{
  "num_hidden_layers": 9,
  "num_key_value_heads": 2,
  "vocab_size": 2048,
  "rope_theta": 10000.0,
  "attn_scale": 0.177,
  "bias": "none",
  "init_std_qkv": 0.0364,
  "init_std_o": 0.0,
  "init_std_down": 0.0,
  "learning_rate": 0.0117,
  "final_lr_fraction": 0.0,
  "batch_tokens": 32768,
  "dataset": "wikipedia_en"
}
Each number is 128 + 32 x the weight over the matrix's rms, rounded and kept within 0 to 255. Layers, rows and columns count from 0.

# layer 4 attention query, 128x96, rms 0.163, rows 0-71, columns 0-95
[[184 129  99 141  56 121 153  85 147 147 199 158 120 104 102 141 157 182 120  68 124  64 147 186 143 170 139 108 227 186 105 138 172 180 127  95  64 164 158  66  95 114  50 117 156  92 167 145  33 155 172 149 112 151 121 146  83  92 159  73 162  59 126  97 129  93  77 209 125 159  80  96 120 195 165 136 108  91 196 162 161 138  76 151 157 132 149 138 111 109 145 119 141 134 119 154]
 [108 144 138 143  70 142 164 129 172 123 165 141 103 116  76 148 149 160 115 115 126  89 140 102 148 136 141 105 149 155 129 107 125 125 109 125 156 148 141 148 102 120 128 161 102 140 135 160  88 114 113  75 106 142 135 130 113  87 137  84 177 108 105 176  99  92  93 149  75 170 128 151 118 164 175 159 138 112 137 121 135 107 106 170  92  77 152 100 102  70 118 107 151 128  90 149]
 [143  81 106  50 170 109 117 169 105 152 104 126 153 136 107 145 143 118 170 192 110 144 122 163 143 164  96 147 108 119 178 132  82 102 122 114 132 123 110 120 150 160  93 134 130 144 129  91 156 110 123  63 187 110  73 130 194 167  74 191 142 138  92  75 164 125 129 106 160 110 104  94 110 102 115 127 147 111 109 116 136 131 113 126 158 122 124 146  87 157 127 163 164 110 119 126]
 [ 72 135 128  76 112 127  79 133  74 135 160 106 141 140 155 157 139 160 112 124 129 139 104 132 162 119  95 150  76 119 135 131 139 131 124 142 115 112 122 111 112  99 139 151 144 123 207 153 132 149 132 116 125 151  92 163 177 154  83 105 118 114 138 119 122 116 120 103 129  90 138  91 140 123 138 123 120 107 168 126  44 138  80 136 141 106  77 105  93 133 155 112 164 143 113 137]
 [124 137 110 162  89 118 209 119 120 122 130 105 124  95  70 138 111 135 129 142 118  95 133 121 154 141 110  88 163 120 144 161 173 133 134 180 106 138 130 178 160  59 109 123 130 127 162  97 109 149 107 131 117 169 122 148 131 104 227  93 157 132 163 107 122 121  97 130 115 173 111 135 151 126 130 153 168  49 166 142 150 105 144 140 156 134 122 165 145 121  92 129 136 162 133 111]
 [147 119 108 182 162 131 171 126 106 114 113 135 122 136 174 160 121  66 162 132 140 158 131 126 128 142 174  72 109 120 151  87 137 118 149 139 131 111 130 129 115 114 183  97 109 175 117 157 187 185 135 169 172 154 102 143 205 160 106 133 108 140  82 167 173 148 204 101 135 150 144 144 117 117 135 193 142 154  98 116  72 130 113  99 128 159 109 121 124 129 159 121  90 137 139 114]
 [ 69 114 143 134 144  99 104  92 112 188 135  95 123 153 152 166 128 131 112 218 138 123 167 171 136 123 169  91 131  66  91 130 101 129 119 123 110 108 126 200 101 179  95 116 116 167  96 158 197 131 106 133 197 128 112 152 135 149 159 111 160 122 124 138 141  93  81 130 104 108  78 167 169 137 114 104 126  98  64  84 121 160 123 169 138  90  91 110 125 127  97 155 131 146 174 147]
 [151 189 112 107 119 137 209 166 180 103 123 140 103 149  96 136  59 209  67 131 146  96  95 190 136 190 131 125  93  99 114 158 112 120  91 144 123 134 105 145 107 120 128 100 152 132 173 152  55 131 125 105  96 115 142 101  88 123 164 144 140  94 114 182 153  71 185 209 106 150 170 120  74 192 145 117 133 128 136 137 122 159  91 104 141  98 147 133 170  78 134 124 164 127  52 169]
 [156 114 133 152 188 155 183 153 132 115 112 116  85 157 125 155  63  72 125 114 118 123 113 154 167  76 149  96 112  92 121 138 170 167  97 115 140 171 130 172 155 180 204 135  98 168  25 130  55  85  87 131 138 127 127 155 154 128 137 130 136 127 130  99  90 156 113 112 132 136 126  64  99 121  92 125 188 184 120 129 114 160 145 136 183 142 135 104 144 161 108 147 132 100 100  94]
 [110 146 115 136 205 127 147 180 106 143 112 134 160 121 151 160 121 156 155 136 119 134 122 127  78 170 104 125  87 170 139 128  79 142  98 155 162 126 172 131 105 102  88 182 151 174 197  92 142 168 131 195  92 137  75 122 171 116  43 182 105 142  91 119  93 187 140 120  93  85 135 186 124 114 113  88 107 194  87 134 108 122 111 113 126  94 139 156 158 124 125 129 145 134 176 165]
 [ 18 132 104 116  96 127  91 142 162  94 107 160 120 132 180 141 139  83  91 125 113 133 169 111 115 126 179 107 158 190 137 123 130 216 109  98 197 147 119 165 123 108 168 121 113 113 153 137 158 114  96 105 136  87 153 107 119 135 125 140 120 104 103 114 127  74 112 155 119 118  88 168 180 182 145 122 106 114 150 123 129 161 116 134  83 144 151 135 160 139 109 136 126 123  64  43]
 [ 37 139 141 155 160 166 150  75 107 115 122 110  38 126 122 125  80 147 105 116  95  94 175 103 103  71  99 151 109  64 101 188 176 179 155 208 142 122 111 141 146 158  82  99 135 129 137 106 141 142 141  50 140 176 217  87 132 151 149  96  99 120 105 157 111 108 145 120  65 133 146  85  93 166 194 161  74 183 112 156 128 131 103 159 127 145 123 105 171 136 121 157 113  92  61 158]
 [113 135 133 127  95  34  39 126 115  96 157  67 186 125 166  71 158  84 110  88 114 143  98 108 133 181 158  58 143  91 142  96 120  96 164 150 138 149 132 151 144 108 147  92 216 117 179 137 120 141 140 180 161 108 172 104  83  95 150 104 138 119  92 119 122 117 127 162 111 152 146 113 102 121 108 112 171 122  84 255 118  75 133 159 159  86  92 124 149 139 117 101 165 111 152 138]
 [ 66 125 145 184  93 103 197 146 116 112 122 178 152 129 124 113 140  70 101 139 131 140 148 138 129 160 111 140 101 137 128 122 126 187  97 184 144 191 113 127 150 140 133 101 148 142 144 132 109 122 138 112 136 161 158 101  90  96 126  98 184 188 168  99 120 110 136  98  74 134 129 141 118 109  88  94 126  94 155 152 157 151 102 110  58  90 124 140 119 127 140 133 146 136  94 170]
 [112  94 125 112 104 114 145 126 132 144 110 138 121  97 178 198 177 182 106 118 170 111 164 153 139  81 119 132 144 113 126 103 158 155  99 126 105 212 151 158 133  80 201 126 142 142 105 151 173 179  92 203 122 119 141 116 128 131 143 141  91 170  85 111 163 139 185  95 151 119 148 185 177 164 141 121 101 103 178 163 148 170 142 129 172 186 126  95 140  52 101 141 126 140 171 115]
 [ 75 147 154 162 125 162 142  63 142 161 156 156 143 113 118 152 121 134 202  44  98  52 137 129  88 127  77 153 163 142 118 159 131  94  83  90  87 134 161 110  75 189  90 164  88 124 162 102  68 124  25 138 120 159 146 129 103  60 128 109  61  75 135 112 130  85 107 184 103  97 111 113  76 168 128 130 112 182 123  76  71 111 140 130 154 108 104 129 129  86  91 135 145 155  96  93]
 [118 123 165  90 179 130  83 165 146 111 103 126 107 147 160 123 128  98 141 159 117 143 139  92 128  88 156 122 117 143 112  97 102 117 136 164 147 115 137 139 128 111 158 152 110 115 127 131 147 141 109 146 109 127 120 132 193 107  96 159 122 179 111 156  99 148 135  91 160  95 123 140 138 137 135 118 123 177  88 108 152 102 134 143 110 154 150 111 130 155 138 112 110 128 167 112]
 [106 121  73 145 113 150 163  99 137 119 121 153 126  90  92 125 156  95  93 136 142  86 124 154 137 180  92 121 185 153 147 146 156 168 114 142  85 135 187 112 110 183 133 110 134 132 130 148  56 141 146 135 126 127 134  81  78 157 177 127 114 109 130  92 142 134 112 165 137 199 110 133 152 128 110 149 132 109 142 140 139 164 109  56 186 121 128 121 143 134 109 136 127 142  93 128]
 [ 71 141 151 123 152 134  72 171 157 134 112 112 156 145 171 118 111  67 186 148 123 124 139 106 141 113 158 136  91 135 141 116 154 154 148 122 171 137 117 109 149 134 157  89  88 148 148 169 161 189 157 152 156 153 127 141 187 190 102 167  98 113 124 135 141 152 145 127  88 110 189  89 164 125 138 141 106 162 123 180 110 133 117 106 115  94 138 161 144 118 133  89 117  78 161 136]
 [140 107 129  89 166 126  79 139  91 186  82  88  58 131 182  67  95 123 160  93 175 135 157 118  93 126 111 149 134  77 114 114 149 131 153  98 123  89 132 164 144 129 189 158 108  94 127  78 124  88  88  90 107  88 106 124 111 133 131 120 145 144 142  82  96 150 117 113 199 120 140 156 140 129 133 124 125 182 127 123 116  74 164 126 142 133 149 168 124 157 183 114  83 134 139 136]
 [136 119 153 110 126  88 165 147 128  99 146 110 105 121 129 110  80 188 133 189 146 105  86 135 145 116 146 181 165  99 137 104  96 142  59  80 163  86 151 157 121  70  97 104 162  83 168 150 119 106 175 102  90 140 162 143 161 141 145 153 194 124 152 100  95 186 124 151  92 122 118  90  98 111 165 128  95 143 133 108 135 115  89 116 124 106 118 186 151 156 108 119 102 147  88 103]
 [ 71  91 121  78 151 129 125 107 130 155 143 118  87 138  94 103 135  59 160  67 131 102  87 152 100  78 134 125 106 172 129 128 155 153  98 156  78  79 164 132 101 101 102  91 104 111 147 157 132 139 160 101 163 119  97 144 135 130 149 149 147 114 107 138 147 200 119 164 137 156 112 119 149 102 161 153 120 100 117 160 106 119  86 107 142 102 105 147  98 131 111 126 147 111 134 107]
 [143 124 115 195 104 123 139  92 156 145 170 118 124  96 133 165 148 135 135 186 122  77 165  91 131 179 113 162 185 121 138 162 190 200  91  60 110 132 127  91 155 115 158 139 126 154 127 136 122 133 161 123 110 118  90 136 137 189  78 154 124  98 186 132 138 171  95 121 103  99 106 119  89  96 133 139 147 135 111 137 109 117 136 129 113 134  95 103 117 140 114 110 105 118 145 124]
 [119 134 136 139 178 121 147 122  88 112 135 137 103 134 154  86 124 120 158 103  93 102 113 152 108 139 130 147 154 158 128 133 134 171 163 103 106 132 130 171 125 149 102 140 106 160 189 124 165 190 145 139 104 124  98 122  87 112 101  88 127 118  46 144 129 141 146 123  80 149 109 179 129 135 103 140 140 111 114 140 134 110 111  79 123  89 140 152 158 125 124 134 149  93 151 107]
 [ 75 137  87 125 128 109 161  94  67 141 215 117 122 189 116 101  97 177  93  97 160  88  88 130 180 163 131 172 184 144 110 104 150  88 128 125  99 153  98 139 136 195 114  94 117 124 104 138 103 160  88 101 129 136  71 118 101 141 177 131  90 171 141 105 159  87  92 149 151 152 123 112 119 133 146 160 105  50 151 132 156  76  60 104  84 130 127 163 173  98 111 114 123 123 117 128]
 [113 124 177 157 164 128 143  79  91  44 110  87 163 146  94 142 157 119  57 120  67 143 120 185 156 150 142 153 125 175 150  99 138 130 159  81  84 159 114 140 182 121  44 158  85 124 167  97  93 102 174 186 117 107 182 132  56 100 162 118 166 124  68 123 126 119 143 135 151 163 117 109  88 144 114 123 114  97 142 169 103 158 102 101 150 115 115  89  76 196 138 132 149 153 113 150]
 [134 120 103 130 147 158 150 101 145 149 140 143 144 197 134 154 127 121  55 116 136  84 142  72 123 159 125 135 145 142 103 111 157 136 113 113 115 143 135 151 129 156  69  99 128 112  99 162 119 113 150 132  73 131 148 160  97 154 142  86 203  83 132  99 146 163 120 162  12 198 142 101 105  65  83  90 123  89 198 128  51 141 107 138 157  99 141 142 214  30 104  73 149 136 139 115]
 [150 122 139  96 148 132  89 100 135  93 100  96 177 142 170 115 113 137 175 138 148 102  87 186 125 173 126 130 151 118  90 154  75  69 141 144  95 105 136 132 116 176 178 119 145  40 132 178 127 159 121 119 124 119 127 119 168 192  62 102 164  70 134  99 139 125 109 117 133 137 202 170 101 152 141 188 153  96 117  70 126 111  94 138 154 115 124 140 150 106 103 140 147 170 102 136]
 [160 159 154 121 155 106 128 160 128 119 139 117  96 113 139 178 162 152 164 100 115  96 137 146  57 142 106 128 136 140 111 113 185  68  87  45 134  76 185 144 153 133 113 154 108 187 128 131 152  96 135 122 114 134 138  72 117 135 152 107  99  92 216 144 139 133 118 162 150 156 185  93 123  45 188  77 147 120 116  80 207  92 171  87 117 110 110 108 120 200 190  91 113 138  90 191]
 [127 101 131 104 131 111  75 162 123 157  56 138  83 163 110 128 125  56  69 160 136 125  85 179 143 106 114  94 126 135  78 140 170 236 118 113 105 137  74 163  74 133 126 160 151  61 219 161 147 175  84 158 122 110 126 204 141 113 135 144 125 150 124 137 134 122 196 103 159 155 126 107 123 165 105 140 160 129 103 135 137  76 148 113 122 123  83  79 100 166  91 158 169 110 190 141]
 [139 199 159 130  82 132 104  97 144 141 156 107 155 161 131 146 103  78 135 123 130 181 147 175 184 141  90 190  81  60 111 147 122 167 118 151 132 162 139 126  48 117  92 154 131 165 124 122 144  81 116 133 110 131 134 130  89 101  95  97 123 126  69 119 154 170 125 100 133 146  90 151 177 138 161 111 148 118  70 150 198 155  99 144 111 137 116  56 116  79 163  53  90 124 114  95]
 [207 190 100 184 116 140 123 137  48  88 114 199 118 106  93 131 142 175  79 178 123  77  92 139 105 115 161  61  81 141 114 126 197 100 148 112 119 159 128 157 135 144  76 135 128 100 113 150  93  66 115 123 165 129  71 151 182 126  88 108 150  78 152 145  97 189  88 146 141  76 114 117 116 113 104 134 171 119 188 173 155 126 111  87 123 132 145 151 118 102 147  84 106 118 104 111]
 [114 152 187 167  98  78  93 117 132 181 153 179 165 102 123 114  99  98 209  63 154 104 161 119 154 130 144  85 165 154 106 170 114 129 125 160 121  79  80  68 156 107 160 159 121  86 161 115 133 116 112 131 173 113 111 131 120 149 124 155 101 124 110 101 109 122 109 155 110 173 119 127 138 117 137 143 106 126 114 206 128 141 148 143 106 103 186  91 117 109  83 115  96 131 179 187]
 [108 135 154 167 104  90 147  89 123 158 144 146 119 131  83  85 108 104 126 114 146 131 119 137 138 127 139 105 142 160 115 111 121 189 137 152 116  94 145 123 131  86 149 175 135 104 129 123 136 157 108 162 178 104 112 179 139 147 144 150 122 103  97 128 126 126 111 106 143 164 134 133 139 135 150 131 115 115 156 159  78 149 124 170  93  47 118 125  85  88  70 156 116 121 124 136]
 [158 121 136 126 153 134 119  98 127 110 120 158 134 102 184 142 161  78 130 138  92  92 132 163 101 124 192 138 130 154 125 134 132 145 105  99  97 158 132 173  99 166 147  89 119 139 100 139 165 121 186 137 182 112 135 115 115 147 146 125 110  73 172 119 165 148 146 149 157  70 146 101 128 117 187  81 117 123 114  78 153  77 110 113 140 120 108 152 149 103 121  87 140 104 134 114]
 [116 110  84 184 113 129 133 155 159 102 142 148 135  73 186 152 155 103 159 105 118 114 175 112 129 137 106  90 147  93  80 104 107 143 114 182  98 104 124 148 118 168  57 132  91 122  99 156 166 156 161 135 122 144 168  87 138  98 146 149 109 128 147  88 103 119 154 126 143  98 112 144 127  91 116 109 151  84 110 179 140 100 141  98 150 131 141 110 116  56 116 116 107 151 185 158]
 [141  83 143 146 125 166 154  90 166 151 183  93 113 132 119 202  78 106 127  64 160 130 116 113 130 118 128 111 142 122 137 134 119 158 117 143 129  85 156 137 135 156 105  96  93  89  56  79 150  98 100 155  58 118 133 120 120  86  88 138  85 149 106 140 133 159  99 107  85 139 148  83  96 176 198 122 176 167 128 122 141 143 126 211  98 122 125 135  93  98  61 101 118 113 118 153]
 [152 127  88  28 153 142 175 153 164 145 161  87  96 149 178 133 107  99 126 128 119 131 106 154 104  94 195 115 132 156 107 128 100 119 115  59 137 117 170 105  97 144 196  96 117 113 135 167 120  79 115 157 122 193 130 116 132  99 115  86 169 142 124  88 196 142  92 105 160 109 146 122 167 196 107 123 163 128 128 138 117 117 159 118 121 159  61 107 124 134 157 114 169 105 101 115]
 [122 133 112 181  97 142 111 202  79 180  64 185  97 105 146 126 142  99 111  93  92 158 137  77  90  90 135 139 153 160  85 132 141 172 187 151  91 145 156 139 109 101 103 155  94 122 100 133 138 197 166 149  85 125 123 127  86 143 154 118 124 157 162 128 162  69 169 109 149 148 163 101  96  99 148 106 146 138 119 149 101  93 110 172 145 175 113  95 127 193 128 117  87  92 110 101]
 [ 89  99 133 167 140 146 163 169 123 171 113 154 123 156  76 176 121 103 131 165 141 139 139 141 184 180 110 103  89  82  93 181 103  94 115 144 130 154 135 138 147 128 192 165 110 116 162 125  83 184 101 105 144  51 143 171 175 141 150 114 211 133  99  99 137  94  93 127 145 140 100 172 135 129 170 118 115  85 147 158 122 105 153 126 116  59 145 107 128  30 105 153 146 126 154 124]
 [ 99 144 112 160 104 122 114 199 116 153 114 142 106 127  97 150 100 120  76 118  99  92 104 113 145 157  94 116 143 180 145 113 123 196 106 101 111 111 133  99  88  71 130 130 149 189 198  89 133 182 126 108 160 120 113 149 136 134 119 163 102  83 154  90 163 110 164 161  97  94 135 112  75 174 159 101 110 135 107 175 115  76 219  96 148  92 128  54 164 159 167 181 102  94 217 138]
 [155 119  87 113 138 128 148 171 101  97 106  89  87 122  64 162 131  87  78  78 120 167  52 145 111 147 127 122 136 104 162  88 165 132 164  82 113 133 108 161 146 160 155 134 161 100 134 127  92  91 137 111 145 120 146 107 139 146 159 122 152 120 106 141 161 138 141 132  58 152 116 115 160  83 120 111 139  92 128 106 145 102 122 149 136 169 114 221 168 111  59 135 118 156  89  96]
 [152  91 156 146 113 123 179  88 144 138 118  87 127 126  91 125 123 226 135 139 110 148 111 115 151 158 100 163 127 140 116  84 141 117  83  99 129 134 132 129  64 142 100 117 143 138  45 144 142 130  85 146  79 132 136 104  87  81 189 104 162 150 198 152 156 152 129  88 176 127 144 146 138 106  85 102 181 142 133  81  62 116 151 109 160 108  82 109  71 162 120 131 160 119  85  61]
 [119 100 141  70 198 133 143 149 117 152 167  97 100 142 169  63 114 146 104 136 122 178 151 142  81 126 102 160 106 132 152 131 175 137 185  92 121 125 129 212 177 156 126  66  93 103 192  86 146 137 123 144  70 184  94  80 113 161  89 143 218  98  94 133  97 150 108 121  88  87 120 170 171 142 133  91 112 129 170 130 126 155 103 115 121  94 151 164 115 101  87 142 111 155 148 159]
 [162  92 146 111 131 167 109  87 154 136 167 161 104 158 134 187 132 133 167 146 106 145 150 148 162  71 166 102 162 132 154  23 117 131 181 139 144 134 110 144  82  84 129 172 104 117 107 176  89 112  57 170 170  98 145  81 174 171 139 147 159 107 144 109 164  77 169 128  84  89  69 159 161 189 185 168 115 117 111 125  79 153 168 133 142  91 120 101 168 137 126 116 147 123 114 163]
 [103 125 110 154 145 136  43  86 133 153 131 124  85 156 165 150 150 125 117 146 113 110  73 115 139 108  89  86 113 179 114  92 107 105  70 171  92 118 187  86  71 138 156 118  80 131 107 140 100 150  71  80 127 135  87 152 167 146  70  93 148 152 135 144 143  86 116 156  59 161 160 101 142 157 185  98 108  63 136 122 151 112 164  74 160 157 132 217  90 167 143 128  82 143 106  83]
 [183 139 146 125 147 133 103 131  86 179  80 124 132 131 101  77 139 115  57 168 111 128 100 114 102 137 164  63 117 116 123 134 134 189 137 164 113  47 168 164 115 170 115 155 176 157 163 125 168 133 109 114 101 124 170 124 113 119  80 119 149 102  98 118  75  90  66 197 106 143  83  81 171 135 111  95 160 103  94  54 167 144 115 143 129  98 115 138 179 178 185 129 149 127 114 121]
 [104 122 121 113 107  98 123 164 106 106 129 126 108 156 119 106  85 116 146 160 219 162 165 144 174 164 122 106 188 108 127 185 172 156 131 187  52 102 103  90 142 142 155 187 102 173 108 166 139 131 105 105 119 102 136 132 117 134  92 155 149 153 208 113 135  46 144 156 121  99 113 113 167 140  96 211 156 117 146 149 146 140 132 109  96  87 118 156 140  65 108 127 128 144 225 161]
 [141 106 122 110 161 114 135 154 130 127 110 104 112 151 114 132 107 109 114 131 106 155 126 120 100 117 102 155 111 122 143 124 119 122 142 138 137 124 129 152 132 133 127 114 144 110 115 144 110 117 119 107 119 158 135 116 142 114  80 112 137 154 137 129 113 150 161 117 151  99 123 136 142 155 109 142 126 124 127 100 128 131 140 140 123 145  87 155 138 153 142 133 122 153 126 128]
 [ 62 141 135 128 134 110 133  79 119  85 153 157 146 104 101  90 151 152 131 153 122  92 107 145 141 132 128 160 142 160 112 139 102 124 157 179 111 156 156  99 151 144 141 112 130  92 134 139 199 140 117 187 126  88 128 119 151 114 148 129 133 153 141 103 130 120 127 150  77 136 155 148 143 149 152 131 113  96 130 144 121 100 115 125  93  82 113 109 142  78 111  91  82 117 160 128]
 [152 139 101 146  92  87 149  62  76 142 109 105 129 121 102 128 162 103 112 135 109 169 138 135 130 100 128 135 128  99 123 101 129 169 141 132 129  89 167 129 114 136 150 125 145 117 121 128 177 166 137 125  79 122  85 140  86 151 158 106 101 123 122 105 113 124 113 174 159 140 115 140 131 154 115 135 129 131 124 164 119 124 146 153 125 149 115 152 102 119 126 135 134  98 136  61]
 [126 127 125 113 138 148 125  66 133 127 116 108 145 105 111 126 147 145 145 175  58 126 100 105 127 154 100 121 130  79 145 120 104 202 128 120 150 157 189 122 141 145 159 124 119 139 103 120 157 147  82 120 160 112 104 169 133 160 112 100 124 110 113 143 139  98 122 145  77 176 153 136 126 151 137 108 123  94 116  97 115  98 150 121 161 128 118 108 109 162 152 102 129  86 130  95]
 [ 85 127 176  68  68 149 165 149 160 149 162 144 162 147 150 174 187 155 123 138 116 102 109 110 139 136 129 101 178 159 114 118 162 104 123 196 119 104  98 115 127 128  40 171 139 155  92  93 122 145 149 131 167 121  95 170 104 150 129 139 127  91 100 128 153 125 125 180 100 127 145 104 107  83 143 146  92 147 133 108 137 113 158 177 125 115 204  87 135 122 141  81 136 138 174  63]
 [116 188 110  36  63 102 136 171 152 133 169  82  88  82 160 116 131 119 154 105 129 102 128 120 119 154 103 117 146 176 146 135 173 126 156 127  96 117  89 103  88 106  85 149 114 152 152  89 112 122  89 125  92 139 124 142  92 133 154 134 129 167 150 187 114 119 140 149 107 135 105 156 162 124  94 165 134 105 128 136 194 157 138 118 136 126 138  95 168 170 152 154 117 157 104 159]
 [194 146 130 159 123 139 136 131 138 127 134 135 186 159 131  62 143 152 102 145 135 140 128 109 147 114 144 146 126 140 107 113 110 115 100 134 147 142 100  90 179 105  86 172 158 106 103 156 130 126 121 127 140 193 119 106 162 128  88 150 150  89 117 130 129 159 189 151 115 164 129 113 172 126 158 113 123  70 184 136 157 131 169 161 125  89 161 101 149 151 136 165  85  99 108 157]
 [ 72 119 137 136  87 110 111 179 122 144  96 118 119  93 106  89 117 117 130  92 114 107 130 146  94 125 156 138 125 121 114 100 126  99 161 106 112 114  54 121 160 123 195 126 141 103 124 104 175 152 108 144 112 121  93 133  74 141 175 160 152 144 108 129 161 171 108 121  85 123 160 111 128 125 111 138 140 129 128 104 127 140 181  58 175 172 116 108 133 146 111 132 138 124  78 144]
 [ 88  76 118 122  33 149 151 163 130 129  83 139 115  84  92 168 137 139 108 152 121 100 123 156 117 146 163 130 139 109 172 123  66 114 102 122 123 153 126  80 192  52  93 133 116  95 114  93 135  92 159 152  74 115 117 116 127 152 100 140 148 107 102 150 190 155 157 140  56  88 122 128 145 162 123 159  74 171 101  87 103 168 107  60 118  98 121 117 119 145 120 117  98 160 110 150]
 [ 75 134 154 138 157 136 177 110 110 204 131 177 143 105 114 113 137 125 142  91 146  22 165 166 105 130 134 123 124 140 105 130 184 111 129 179 126 139 100 101 135 147  96 173 135  72 156 130 116 163 127 132 125 178 100 135 120 162 182 151 145 142 102  76 130 157  26 126 160 110 179  66 145  74 117 145 121 156 139 146 132 192 181  71 127 138 141 107  67  95  95 109  72 139  90 189]
 [162 141 174 132 146 176  62  90 126  60  90 109 196  78 163 122  85 169 126 161 146 162  74 145 198 171 120  78 159  78 109 165 164 142 125  95 165 108 148 156 140 123 134 114 125 163 126 100 120 115 167 155 179  82 131 132 115 116 153 158 110 128 115 133  94 159 168 117 159 137 137 156 163 135 131 117  72 166  92 186 165 138 143 129 117 114 154 111 117  82 160 122 141 119 151 133]
 [120 110 142 116 165 126 109  99 161 164 110 102  82 146 113  70 133 182  78  64 101  78  64 114 116  61 142 167 168 148 141 149  44 118 136 108 180  92 167 126 139 142 104 147 115 105 174 107  85 214 101 154 172 111 172 154 142  94 129 148 108 142 109 139 107  91 131 155 122 133  79  80  94 132  92 137 127 154 124 149 131 118 130 134  89 197  95  58  89 183  84 139 125 118  95 166]
 [144  82  96 123 134 158 105 143 112 137 101 106 128 129 165 149 118 139 159 142  85 146 133 149  85 123 142 161 131 161 110 150 171  98 123 116  99 109 167 102  84 158 137 152 119 153 163 122 178 204 114 144 177 109  89 153 133 114 154 130 146 139 145 142 166 160  75 147 174 167 137 113 111 167 162 141 128 147 124 105 150 133 141 144 161  84 116 119 173 121  90 116 152 108 116  83]
 [118 100 179 144 174 111 141 166  59 120 126  75 178 125 129 124 110 180 128 178  87 117 138 136  95 108  88 137 131 141 129  98 148  29 135 129 166 157 172 145  99 149  85 158 131 131 123  97 117 136 134 132 147  54 122 104 117 136 115 126 125  85 129 148 110 129 111 136 149  65 208 124 164 112 128 146 107 166 169 155 145 128 113 137  95  97 150 146 119 114 127 158 177  80 149  89]
 [196 100 147 146  62 177  89 111  86 116 181  88  54 157 118  95  89 134  91 133  98 145 105 136 143 136 141 125  65 197 148 176 125 153 158 118 162  93 131  77 181 115  89  89 132 128  79  99 115 177 107 206 162 104 152 147 144  75 181 170 154 103 117 171 174 177 136 144 160 137 130 129 120 139 162 115  96  41 151 131 156  83 127 176  78 151 162  85 158  80 181 113 154 166 175 144]
 [ 92 149 138 128 158 135  87  70 138 145 158 193 108  91 115  97 127 133 118 141 138 135  73 106 155 108 140 129 111 143 102  97 190  97 126  97  92  68 122  94 116 109 110 132  55  81  65  85 165  62 148 156  97 171 162 161 175 152 121 243  87 120 147  78 132 131  96 184 174 167  82 132 128  89 137 118 109 146 145 121 135 111 135 137 144 104 156 151 160 106  90  83  81 164 149  99]
 [125 141 160  67 149 104 132  60 181 147 139 143 170 109 123 104 135 143 101 104 178 174 131 156 157 173 147 144 148 176 127 155 142 146 105 126  99 127 155  84 101 127  87 133 185 151 125 141 135 111 178 122 137 158 139 111 181 164 189 132 113  40 153 113 105 144 158 170  39 120 175  58 173 124 116 112  81 172 105 100 156 111 147 152 153 110  80  72 216 164 101 150  89 101 139 161]
 [ 96 120 111 124  81 117 111 102 105 106 121 159 167 142  75 125 150 171  75 120  94 164 110 173 104 184 104 130 194 169 107 138 136  45  86 116  88 165 124 102 119 127  67 117 167 108 135  95  63  78 173 152 134 122 147 140 135 131 153 146 122 137 176  90 121 155 111 131 125 155 132  99 135 151  90 151 114 118 100  97 119 117 129 139 119 136  71 122 212 110  64  70 135 135  90 101]
 [140 161 158 147 127 121  97 141 157 143 129 117 128  75 191  95 118 104 166  85 130 158 205 110 123 169 151 106 105  91 170  97 147 181 108 108 167  95 109 172 133 127 159 186  95 132 128  92 181 121 119  94 124 146  76 148 148 123 134 129 115 105 121 183 149 148 205 151 126 101 153 158 125 122 149 134 156 144 126 145 151  96  93 132 115 115 138 104 133 131 162 125  51 121 196 125]
 [162 149  58 124  94 122  98 107 155  96 122 149 137 114  91 141 125 136  49 131 111 158 116 174 134 168 103 105 235 142 159 138 147  84  84 164 125 156 164 110  73 137 130 107 119 125 127 163  84  81 137 135 160 139 171 118 126 116 151  88 123 136 138  93  91 172 104 100 164 177 109  75 121 144  92 133 109 139 129 114 143 167 185 170 137  98  91 148 184 187 101 139 167 185 146 146]
 [ 95 123 129 103 156 147 129 118 143 139 216 147 107 142 145  84 149 153 144 163 103  58 161 103 132  72 127 127 196 174 100  73 177  96 103  89 100 170 170 185 167 177  99 107 142  99 143 162  93 114  85 130 129 143 209 127 186 122 163 126 129 117 124 101 166 127 163 128 161 105 144 102 182 127 150 144  64 160 166 109  90  96  66 114 147 144  94 108 173 135  91 129 113 143 161 123]
 [111 149 138  68  72 163 106 150 155 115 140 140 140 134  80 163 112 178 134 128 143 134 127 112 169 167 144 141 171 173 201 110 152 113  97 124 150  77 162 138 134 155 114 105 152 127 141  90 127  74 147 123 113 112 165  98 145 113 101 128 128 154 127 153 102 167  98  80  62 129 124 164 130  75 106 166 127 112 132 132 142 183 178 135 149 106 123  82 154 135 121 127 145 137  63 113]
 [146 110 124  86 121  86 158  64 135 150 121 105  90 152 115 138 144 202 117  69 138  59 117 141 125 115 121 133  90 122  98 121 152 110  92 167 107 176 128  97  93 125  26 150 130 144 122 150  60 160 166 129  89 145 126 109  97 147 143 104 183 158  95 105 134  87 151 137 144 140 119 119 154 161 144 125 142 102  87 112 159 154  99 138 119  84  79  85 128 116 125 162 105 127 157 116]
 [116 145 109 149 133  90 177 153  83 139 125 176 120 130 183  75 154 116 163  30 144 169 146 113 145 101 100 128 101 145 115 169 141 113 138 157 173  74 101 111 173 142 133  98 124 136 185 132 156 152  94 138 105 134  95 138 127 116 117 108 103 150 102 149 126  74 141  93 149 208 137 146 166 179 136 124 184  64  93 119  92 156 139 177  46 112 157 180 107 122 154 109 177 119 195 147]]